config = dict(
    num_attention_heads=2,
    num_key_value_heads=1,
    vocab_size=2048,
    positions='rope',
    rope_theta=10000.0,
    rope_fraction=1.0,
    bias='none',
    parallel_block=False,
    optimizer='muon',
    beta1=0.93,
    decay_shape='linear',
    final_lr_fraction=0.05,
    train_tokens=144600000,
)
Each number is 500 + 25 x the weight over its row's rms, rounded and kept within 0 to 999. Layers, rows and columns count from 0. Numbers have three digits each. The size before them is the row's rms in percent of the matrix's.

# gate: layer 4 MLP gate, 384x192, rms 0.108, rows 369-383, columns 0-63
# up: layer 4 MLP up, 384x192, rms 0.109, rows 369-383, columns 0-63
# down: layer 4 MLP down (transposed), 384x192, rms 0.0723, rows 369-383, columns 0-63
gate369 098:493531485542488512501538495545466466494506500494473490484526513520515477505502474501532542557491487483498460524509477497510497510479491516460520508485486497530498488453478506495554528519563498
up369 093:521557489487539540502528476513528543501493494483487549477465525493483504557530484427480524482491490503492523484453506487491502487522515523534481493541480531512493526496492477474501454495517511
down369 096:526473475499551454459503486471496491486496511486578475502495471515499509514493476517476488479466499520462503515517466534499538524487528476499467480472506472528543500497533558513495484499540500
gate370 093:484473513491487526511486491472472473508517539513533517481454513502470457474438516498514560487504479512516500457492511486475497468482512493486503479499507522514478503496510525476496492525488484
up370 100:525496495488533530503519486489479503457494466498533522483504492498461523534512504516531479505517501508490498516513493490512525533512475465499507493529538477532526495515506434514488485479479509
down370 097:484511468460556479474495507478532563529476512549499471544506547490496498540482538493499493512502498510523484503518500517494486516508498482460507504458498523509510508549514509500495459487502539
gate371 100:482555533510504469487480466513452493522475482536458488531517544482484476522499495499509511528468503504498481508532505498503520490489548501511512504519505502458487524491474517462486512548514518
up371 095:467508480474520505485443501438481482493496544486457493523529535538550517492474496474516515515481473466492481500497496510474498499466471493516516484563498459516517478499523474487500482529502508
down371 098:488558527516481498468526481511478520526519501528513478524521554507466509549477498452521500502484513481484509516508512508520525534524470551511477520470499510517498458547500562523493486527475481
gate372 098:488476484485480497494503458539516523520482483518550510497505504460526509465540525482550513511509510485529496488517501478481513521529521463509521498483503480484492507488529490472506513497492449
up372 103:484521515502526497484476496502496472498529552497504481466530459475506498528507470503468431493499475469480496499494458512507476509536518509503513505494473503464531484496503471505480515504484528
down372 104:473468524481489503492508542490480483508529515488499503472533500465485506473494528536522477552473520517506471505490493440487523526526537497492513446492460495519482506545531503527523543506500496
gate373 100:494476545539517502478483490487472509527543456530499476468485517498514478497538520478526533521489522531529505532467532468447485500474521496518488468437511508524472497469489515486486461489505459
up373 096:486507529478477539472455489475508483497497487516488494518462508480523470440501522505550462455467480495513524507496540515519511510461537466553559464535492519464477516502504471466483481487521514
down373 099:527543488493506460517494521488516449535501483503549540482457491503543491469518513496522504528475466520510513525524510489490524492486544533522512473506499523500483543497497488475510525514537518
gate374 104:426471487496524489489503489542455507548505481497512537494479548495552478527484519509519477533518518511515494470522506527526506491529489528474493493553458495504505504555496508503504490495500505
up374 104:507492489524480538524482484501535467520492484512518465530527485514479490525515508500531509488453482528522484513531483555519503515513535477528514499504513495464470499448487499451512534532525495
down374 111:507477500505467554497470535507506507453486507528497468477495489481490476458509479492563495515505483477480520503548487505458478509471480526523468472541519488496504532440495504490529511524491562
gate375 099:490501530475508466480517470504537543511519545514494418484495475477504496533544513530517515526471507498508508456526508491459511536471472473552531544489498506473516506505459468507471539476472517
up375 094:513517553478515512502490506478453512512516519488496550473457496485475533509489500505465487501529511488542509518459478502519446475500503495439490451527464506530546554489518479509489434488517481
down375 098:528494472491514451464513501503580586486495519481543490539512485511523559489495512490514518452501519440508473477493535506480513481449497498532496490509501483493470540533507447485496520497488536
gate376 100:508491504497497538513499486524479500479492534467513453521535512529480517486510494464516495510495511484501500502476517529507465512493533476508479517475498511507526467489472517484470520505469508
up376 098:509454483515530522520502472530535537484508499538497489541462536468487502490529476533480462501468537502497472458489469512462504487476488504531508485513474530516506488456536509494568493509501537
down376 096:523500480461491502503480513500488509451463523482504471519515475500439513468522518530482454462492485473536513486443504455518505505465510488461475529476506470521455528525480499501513487519549473
gate377 104:473498513520487541472479485506523500556491506542507494491520496501482475479497513512499522542520472531476519518460503492475520492491503529497489494482456521479507491492520481494502506486482511
up377 103:524490533498493453467495477501494520503526453516512456508461551528483498458500449508471483491526539510504524496504558489515477495508507512513509510490485480532470472527493471502499467478549468
down377 105:484513484497517502492496488563496501497512513466455533510507513497490518497443547503472495516512518510525471497522507579506449483491519567478479521487508492447496519516462487524506479502500488
gate378 091:496481524507530491498509458463507455502494492506566529477523462495494472504520524524532489512494457511548538545509526453508514499465489488526522547499530522483510503526497519503484492532492554
up378 099:458498512524511483480502545522503500481488552478526514501496486505463501472498505549454501481500504540496531530473506504505468501491511508494520491460470491456460507489494552469473542540520455
down378 092:499457528552491508518486490483501531512489497547494511473560516478502543501494473492496474526482533489490529481493541493476524503556532466510458464511551468510494474502536467502535494505456501
gate379 096:515525460490454506540491493497506479501512480499496512536529521518490464503471497507546480428513514554500506463529535489512534490492507500483539496514501498470511498517498511499498518507460513
up379 100:508516498547509438500518533499534521529477511490479461485476475501522579464477498518514492514498512522527495457516500435479456499491505503513505496469494498526475472509536493498511502484493515
down379 102:490495524485444487492508488475502512574525488495507438463514501537502502474462512515479509521527510465491480490483450531485513477530505515470493487487442505534543480501544511464510477502536504
gate380 095:520463533565538469475486544466522457505487517531532532538499485474506507456521502501506492492526544490463544528536488493466454491508496542494476508511502502500507517520469473477504518476492518
up380 093:499448484533513479506459490491529490468503514524492475549480483494497528513519505490519541509482472502489538528492483528469480482458504478537462519479489470466523532511531484528467515478501483
down380 092:488525474465548524499506521502483530531510497514508480512472504513456466529442475511495476515501498535536441532524529478508507524470510451491490496551483542494510517511510504516519524506476514
gate381 100:474494517488460478479498487552528499524485491536550536553459527544483497545493499504477494487472501507496479498477516524470546532497517454492477540494495484480546509473480537496506513489469553
up381 102:501463512519484512526488506477487491495521530497493506504517513485518491485511472501467533529491488533497486505473520469538485514477533531515524470504449508487480491530513543473467490529499485
down381 094:497508506494518525481537475515490508515476501499487493495514465500469519494512501505505457492506460505490465505526512480455540519546468456531492469478541510536472483506501520534549497501508478
gate382 106:446476484459503504480507499456454495520475509499506502479512480522494531488513535510530511486473530432490517496500497509497463482468429504470503511521482526541498511503480506506479467520513525
up382 106:472454475494526528487515497520447499496491486501503528511512474521424538521497512492526503525501497509523482488542510515510502523504453529512517496464503512536491493504515461563470503514530507
down382 108:451517528514539546480491525504492483509489490452488546502471491485489518513515483489512521466500514481495531521514514439483542493480480492518474481511501475486467480490517453513477516502499484
gate383 096:449484501518489500458518526486489451499506495518524495525501516487461517465451488489534527488541492513536523517502533531492495489504483498536459494511488493539489499523514452509453481547491525
up383 095:519520470508514491523470514535512458539528490513436516458491493484540515474518491511514507469511516490450519522435499523500523539516503502492493503517531481511514483486489542496481482491522550
down383 101:530507462492495494534532495513553490520437482477503453486509520484471503497497443502518510495456493513534495534479483521531524513491528527470485501505501498488521517475498479479476513469534474